Part of a small language model's weights: RMSNorm after each block.
Each number is 500 + 25 x the weight over the matrix's rms, rounded and kept within 0 to 999. Layers, rows and columns count from 0. Numbers have three digits each.

# layer 6 MLP down (transposed), 832x320, rms 0.103, rows 238-271, columns 64-127
499517504499486486483505518487497550489535493466526508512481480476502521481490480508497501512495497458462473488504478486529513479531553484507497543497546484483502461494508493485496503501511500
495476530505517527504529481502493503508546520527451454524470471507498496499498493490480473517480483502481448509512506511472492487493488511496504528510554519476472532506507537517505468545476510
525506522486465513508466535524503546466500476504517479507469497520495505493511499511496476489450539496512497506447533486520505509473492475456490467481529483536502487495494474449474504552489524
525477496517484502462480472509514483437452446492492476508523492500471508500502534462496505503500548511528536520447497480540539509508437506492479531473512475530451491516506503493527532493486482
498538542482497466497488466496543471539530536514462495475512513452523494494495498513499479483519471489513474556507489505498500493521493537474484535526559564474492502516504491486512503488507518
535520479478452497539476462532517484483502479469509503479484507525476530499466540472489496555462525523502463536506471518475557512535516491544546484494472512495456498488489506461512490498484478
487473512456489476513425486478467497498521516482480512481450523537525520525506517504501530471520518505488499507491550516514534492467485500512502523472459456502475494510504499448507515475516466
513515537529487517495510552490515472545500507516514531502518514463506509522533525524519519508498456517504433457487471468484496451516476519511499495494545496486530510528514494490487477516488544
498477537510464521518511455441537474497477480520477502518485460525477497490466484470523545526491475496506488516488506520480509511457540507495539518473518513529495488521531510549524474534494476
539518531493480507479477463499516494548485496514494496490520503500503537489496540493519532490475487550520473490543526506465502480497522518466482479479532495454505464501506515468541528505497537
528487458472509524529490480467504441489519485489510516489519478508475508507485504480461536553496483507422514486500529495490504566470507493534505444496505472512500482449501491521516511451531524
500486514545527515517540505541503497485556505512518442521538530479491515572501466476476499538485491496468498496523481520543535464530538528477540491514483492530513504494533524475507479522504462
490487518511523504541463485510487505521501481499471520503555503528493472526501505499519450515502490524475486512509488492515507461493476542488473479510544468496509495500497507503525500478509524
513509542525480535495522472520479489478466461465510466502515526494491482484488489483546499501482498494504538498515529532493524524542484535535486469495472520492537483488529502490511487509539516
484458476532474495449489507517483484470531468506414495450501482540482519523515519476508491510537498496435497508512498446496500540511525551477483551501544506507454507473502485497481480462504516
509547530547484511529513524503505489515502493506528515466499494481526527543540475507490505516471477469493517513532540518521438495532523462517523483513495476476502479491486521480474478451536502
526493562512540481511483477496493566473508446519536449510462511500456489434464495450521508490480484470495510505455481485516442517471489465501539534500481532526499519507523492521505500471494464
512520506484509507508458514514467446508512470504463485523462510503509474512479499502521490468492485506505509524522451509494535515473508511507517522514514478461521473538555445515508519520490503
513479536532498516478495534517488510489506546500444511437518502468511506519507481520452525459492461496490538555533556500497502460509494555489482472493492488491522486528492507544497484482516484
494501515534465532516447442501479489499501524507523484554569478517478506484440514453550496477497486496531511494496485479539491502520505495516532479513521542525508515532529498533529458503495445
533531474487483495476528471497505491544482519526489508523480499490540501478453481507515512497458468520467488563538511541490492486482454524510528524566514501496501513501436503493509511449488557
508513524497525479519530553509520533454494485494526501514496482518440484485532507489508479477528528501542482481497488485470544537507478498509497522496544529499488460494505480499502524528524505
533504512508481477485489442481471495499516526482509515489523506540435542479468468431494469492424553499502480505516539520481507490572514507494517510484511498530516497490531485509540489494521469
526486485436510500482478494530457467504486492521545516500451441564482468476474480476493504540500506527529473518497507472497518529468502544465528519523491532473480537528500509523511508480497491
481502512483543486428483514541541510531497486503519497456554502493531509478507504513487461513527485507507477465518486510472490490538509510545503503494486519523533493490511473468505524471512498
489495469490508437440525487482481504519535511536440525488511498476523482438479545493486522510533518499537489508523496494478459503459487487525484472480502514473502516480489555525498501496501504
478452496503536527489488557524484519512476518529481501478508526501552517493537469551446526533509470547499513518498529515467499476482471513487477516452501501489481494481504460480470467511521512
495471518480509527492514518467502520462500482508479485488488480492492526518496537484511507508516530522506500509461527495543534490459511516501487500476487468508471490504478496536483509483484469
508450495514524476519475496537483507495517484508491501540465477482470487448481472487442487463499506562484476458519494444501528528460446467511477499526472527474509516466518427538498468531499488
522443496509454522472500515514527491486514520547498504477484493497493509468515522519495475518551498480475488506519485459515526514478524543455518491494495488488518533477505469512443490504449465
509495459470531470444495556513487489498490544502475529518512532455503501492531507516485485507460505523538506478449488467473509498496507460516492525492529483520512501497493502508483516502518500
506493476541512510537504514542461494520502525508464506500508501546505551490495473508502536492522484488492497496504501508508507499518460527467500500504521491471504503524506528513495472518516516
493482463483513514490529446491530484549485518523489517494508508487492497486511501468502508513483483548483506460508471498516498516466485507514495486529518515456479517516523512527545462486476520
479527509474507496451544526489483503489514477469496521507504521481511516489574518537512503501494488487535457504523511501484531489510464468531498525476496434515462489486515508488485492539525507
# layer 6 MLP gate, 832x320, rms 0.107, rows 239-271, columns 64-127
481543560474496510500432554502480499503486497494500505493507485534528498481496514475520497491521538494529496530491494506505484470494525508512490521483492478478519443500521468476449463507498483
476525450492466501541495520495535534490460475495477469487526529550504524538506503502500503486503508496491537521458502451496496498508481505475525479537504469552472511485526481455489505479507485
515505492510511508490479500480494483514508543508491517535519519487517490495444480509487496475515499485417497508509495495493474445490498507535566483589480503510480537500515489490526473527498524
486518462537514501489495487478479500466506473533518518506505495517473489538476482514499487495501490459514507484560476495501493493515441505490518493508513493493511492483517522523492478550528518
503510490470518470452503485456512479466485463476483501494497568552467552524520483544498505498510496506503544507493512527502493511499532514484514540439484487480451486527512479515472492479540507
506531577525487456484483476492470480510515475504483507477527528498497534474498559520474442491503486478505539535542514486512467468549515523455473508507534476480496524473504508475479555528514510
535537526477453495498487506474534482514507469534500498508486541520466467484493467485487552456458485483516518508511550486490467442504487488555484510525492478479523497496494469489477512490500521
526549506512531499477470553441496502556458527546509519512460535514493518511544472448481449500492515466508473543512500512504506502515512543515543507498493450509480498502551500504513505484456541
453516511490529487483499494470454460507492568529487541492483542490502538551526472490513521511493508497489485511548494470506501487511515532478466451499491450461500537569521523527510474511541498
502484506494473456510485484510531496432493491452510504520503522566509500494541531504542504520495498543477543519487496465472491508545487546511495502511461467508528525514507473506523511548566529
520487493516520517493485502467475463467528495498509500493500498513453492488486479510492451510517479490521486494523494491520490508523498472523474542551532508498497509458503519521480472484510488
491478513487492500491482482509517473534494540510506490516520576506479503474508516503511468492490520509481491493507494500514485495488499500533480538542523479474470532457526515457537503516481442
516490509522481444507499526483513494487481515501509488528494508502494505486495545477482491460501484479467527514514494440490488470462520464549481490475512481516486532562555518474487452522464549
507558484513520525506482498470498455522582476495517525512523480488512513576477551510468513485485501491511523515479480447524468488523491491450459493489476469517547526502519525478534511550525503
500470508493512475469503454497509524505469496496481566490512528551488498542496524500491508479499513494486517485493476479550487522519479472491499498528477487497456569494483485530543489510493529
435519521531521513529502518463457484496511469472494498433533493546476536503495519565498478536537474476500520503498508495443492495472500473498535540507487498496541514526475507482485476499536507
526483534452515480485461522470471518476481502543501485464557526510512488496496519531527476518487509506499520524489486499501485495525510506508481519518492493525484539449501472516517476506510443
492548449489528485490491529483499528476508517459463522438496541522508517514525463479526523451516510536508497487515535477483445489511496509458500440512517488505498520524522486502495492571500456
516517504511538469493514510447473467486474537508494528503484530523489509500505485466478501526525496519436505480503512456476494503510534479513508485479518460494503552501519461448501549519502505
500508498466465459490521506512505509500538532532468516489487544489500523500479518485458498469506532504499486513524509502479475502523502505510464515499527507469520507534505519502486523496514500
512523483526524466495483511509486497500527490520452526506481477496500502480501461529538502472496517491489504500509506486475496531458466491498505527492482498504461505513483476537494490463507509
455502497479518471474499509485498503487501538491519530503491527530515563498547491532511495483471527482441500480485508448501525529525473484506473511470511485489524502517511476476482522505506529
488499519484528485464534488467448555491512560512486512479493569540522552500500537549471521506476490494485528537492477499522486472505504563502518503494510481514484533480484477508546506559487471
516502508488495508483476522479526526515492490498529509534500506572501558533503477514517434490488509505466547507490480492498474534475499517453515516545488471468490441546539484492489500487508502
469502440503488482489471502500523529506522478465491489504525532516489471492453492551529540492493509503467493508493512508500511456486477530489492505466502485507488521487513456534484457515500524
498512490446508518498495535530481500526545493517504492483510510473511522574516467524499551457525519500481521543489530493487475502493524482514497484534496479523505494526485463468501518478465509
502519542519525493507523491483511465511529516557498487484518533472483502505508475512447468498509502514496476500509512506501468492510456542475516513536470460536474522461511486497479489499460488
496520512517544514496482483504464505460467549530479518532533519534485503484464497495521505458486486517480531548495502468523485491476486544496485513546447491542526502531516420480489479529557509
498492553485509520463501520516501486518501488507473502472547505475492514459515479512480470476534474478479488461488507480516491522494489507490499486506514502453514511513513495496510489526530490
538471492466486530477518512479495509495483507492499522521496536502477459474499503524493501491509489483520508503477557542498495446476495480496513503517520536518503527487491483532496456528530527
548497486505499491494490504526465492468499537456493516461505514522508485500468498491470530479485528499467484528488519496470492493510462537488511499509488464484505567457503464528502516507481474
512469431453524495539516478501510465534491516529500499497521498473512473477509553528492505472478485521473496525529511464491511512514478494530544462537509517502483518507523515486554436505525523
516481528499486492484519504480482508505558510494503479551548532496453476495479486527489507539529511488464469521494542495467485515513512456525512497531507481547512501517545493491533487493527477
# layer 6 MLP up, 832x320, rms 0.109, rows 239-271, columns 64-127
529475448458526491490480518488472491479480518474496510502508520515478485507535491506547505483510516488517500507494489458519537520497474469466450511514475489537457528505491479538493543501484507
500523490521560498528557487503526489476506524472508495529509500501535475484444471512528519481481503526517501469541527518443495473496550502534514505518514502522452509505489504485499516516491537
540552478490512509514483516511532503509524501468537556499512537491537541522485468506533522494566523480531479494490506492518447450498518522545516478483500483486512500519534520498494512530480507
510473483527524528518517523502523508514498466481516473469524501521490508504490493507480526491520506502478513503524515510497502490485513479519495476487428475494480498475505489534488508496514496
486511528480494467503458459482499495524484520534493495499491533481454502518487471480460542504530472518495543517486489489493495523460504511453503522474525516496500544476523516498508511483516483
534474448486521557504467508524480547443493555524516480476528479532511507532527428499467540536519478520479472497490508513515523519489482477532531509495479525526504548488428506492514467499527494
471490480477511500507498455525471503504495498490509495530531512464473433493547475527505476520531507467504493493488487502521510500503487488501473515504512494548478486478462483465480491491527478
502533521490427497532505497482496490517489544533498522468488507491492465527516480464499507468501497524490507495507471481482507443503504525479483531511512452490532510523484492455446510513464509
483488490519505474484527487504504470466542538542533504502518482518527512528475533495485503500490507485474516480508517505510540531530517525491557544489515520471507504473470513529536501532479487
471506561519512530475522528500522535472494502494488492525539498488450500532475536465551467541486543484491506481541495473496468484474512532517527522534483470487481530516516532468488507500501447
497488527461528452525497451529501498491489515452489522508486508494546488495458519533549483509485483493478517507529488486499497513476486470488496507504517486481479503521483500495547499479502527
478477514483468471457508475495471508498519477438480509471489482502486542476462500513492528476505474476523526508488515504544509534486517512498484478487495514491556458526504499511487527471555503
525489475496527532522495485514549471498501530490500541489497511520517505514461508526511502510453483497509494471501543479529531459505513510488509515503469528466538473503511446562524471461500520
504511535504470461507541516453524555485475551492489535496526495473489492518478451472471479469453541489512486517525546524521481493467523497509476476507463533515509501494490529521519486434526475
497462522492467531479532457537537489454512579498432507471495483507446499509558521539509476468511467481499516565543462552523503515489521506520519513482529527505498495474454537525513507464524474
472480443490484520523508480493513503506493491519476498480549504481498502520515534505506474530493512506529485504494509506481526498468451511497519503548519509487527489474513499508499543501523551
489514483506495518488533533517526490494505480538505500502516528511502470474525501502490499516533520502469506525492536503549478527486497506512502502485517519484482524525482501490472474507514447
521528500476502465493512512498509459542518507516503523522496498505456521496461490511513479510492501517487471498535482529505537506474532474485473494454498513521518482462514492541510511487527507
499548493510493528449440494516522502490476493528506504495497492509510516507562516493432534454533479523536509466507566469550503501464504488494484510482517506506506492518506522479499517480530484
523503550519484461508478489506490463521509477510503470449493503501531556521545530492490479517536494484498530497506534505499491498501537505514500507455497494494452537452488501475498524502495495
532480474492508523488456484494512480465521495551494503503499498461486500491470471473503523535472496482482513514501526482516462488484542484472468496516467476483514528531524500542508489503492503
510515473529506518484514534518498517509479513497499485541486461476482467538503508470498523521545474497527496525548500509535501523438477472517519491485481493508514503514477489486519526483499470
525524523466512489491516491508434524485527483478462482483457548502555526529472512555518512531452504490463477510537495519512519524491509528515536482486522487579541466488462445488485531524473497
513482507519481503550518512506489499477498522507514501525478522498474510480531502484488476506514494485487489471506540489504475499481531487462516463490486471521523519479539493502497467486482536
534525512542507534501508492550508492504518455513517474489519510514505518497485502521470470509491476495498515475498519484529466514515510487473522505594462471499497538530519530448479502503472503
477486446534498489533497478501503494480461524523504529543502493497473506520483489464525454524496496457468464493464480470525472492465485537521517552459499495505477568521524515507465500532511509
483498469509515480514519496467463531485449517500527479547499486527512518518468549498517510459485475481478477502495498490451488481482537506473506512496474474474484472501536489473527517470480507
469494473529540526485506498492485503480432525521460547547475492471556491448465438552508496498514503497469459491501474474506488518456506450545524480565472492587448511454560405486470484418510465
510557512467542523488531530484512512497479500424518526516513512491471517503519509526532504505473521497502489492519484521493534489499465475497491489507540526502484488514477496461499499524537525
512514562521478500509494482552524513463523468482508483465495503510492510544482518500499487488547481465488515511475503486521491487528506532481509492486504491513466499500514497475516501507491494
431537497475510468496477510530536525524467500505487514526522495508531474514559509494486510550549456514509512495533513507489512536513523512464555472501486538506489507514475509478535481500522519
511518518527489469485455494490456498479483465504498476521532499524513526529474516497538488494525468515489507508478536483499511494550482498445509494488476509496545500506472488491500547530543543
521468471515497485519472490527477486505473509522484442487476495482500510522529498544526522506526496516474534499496495506507477483533548506477503499516503478487531526496521548487534500487492480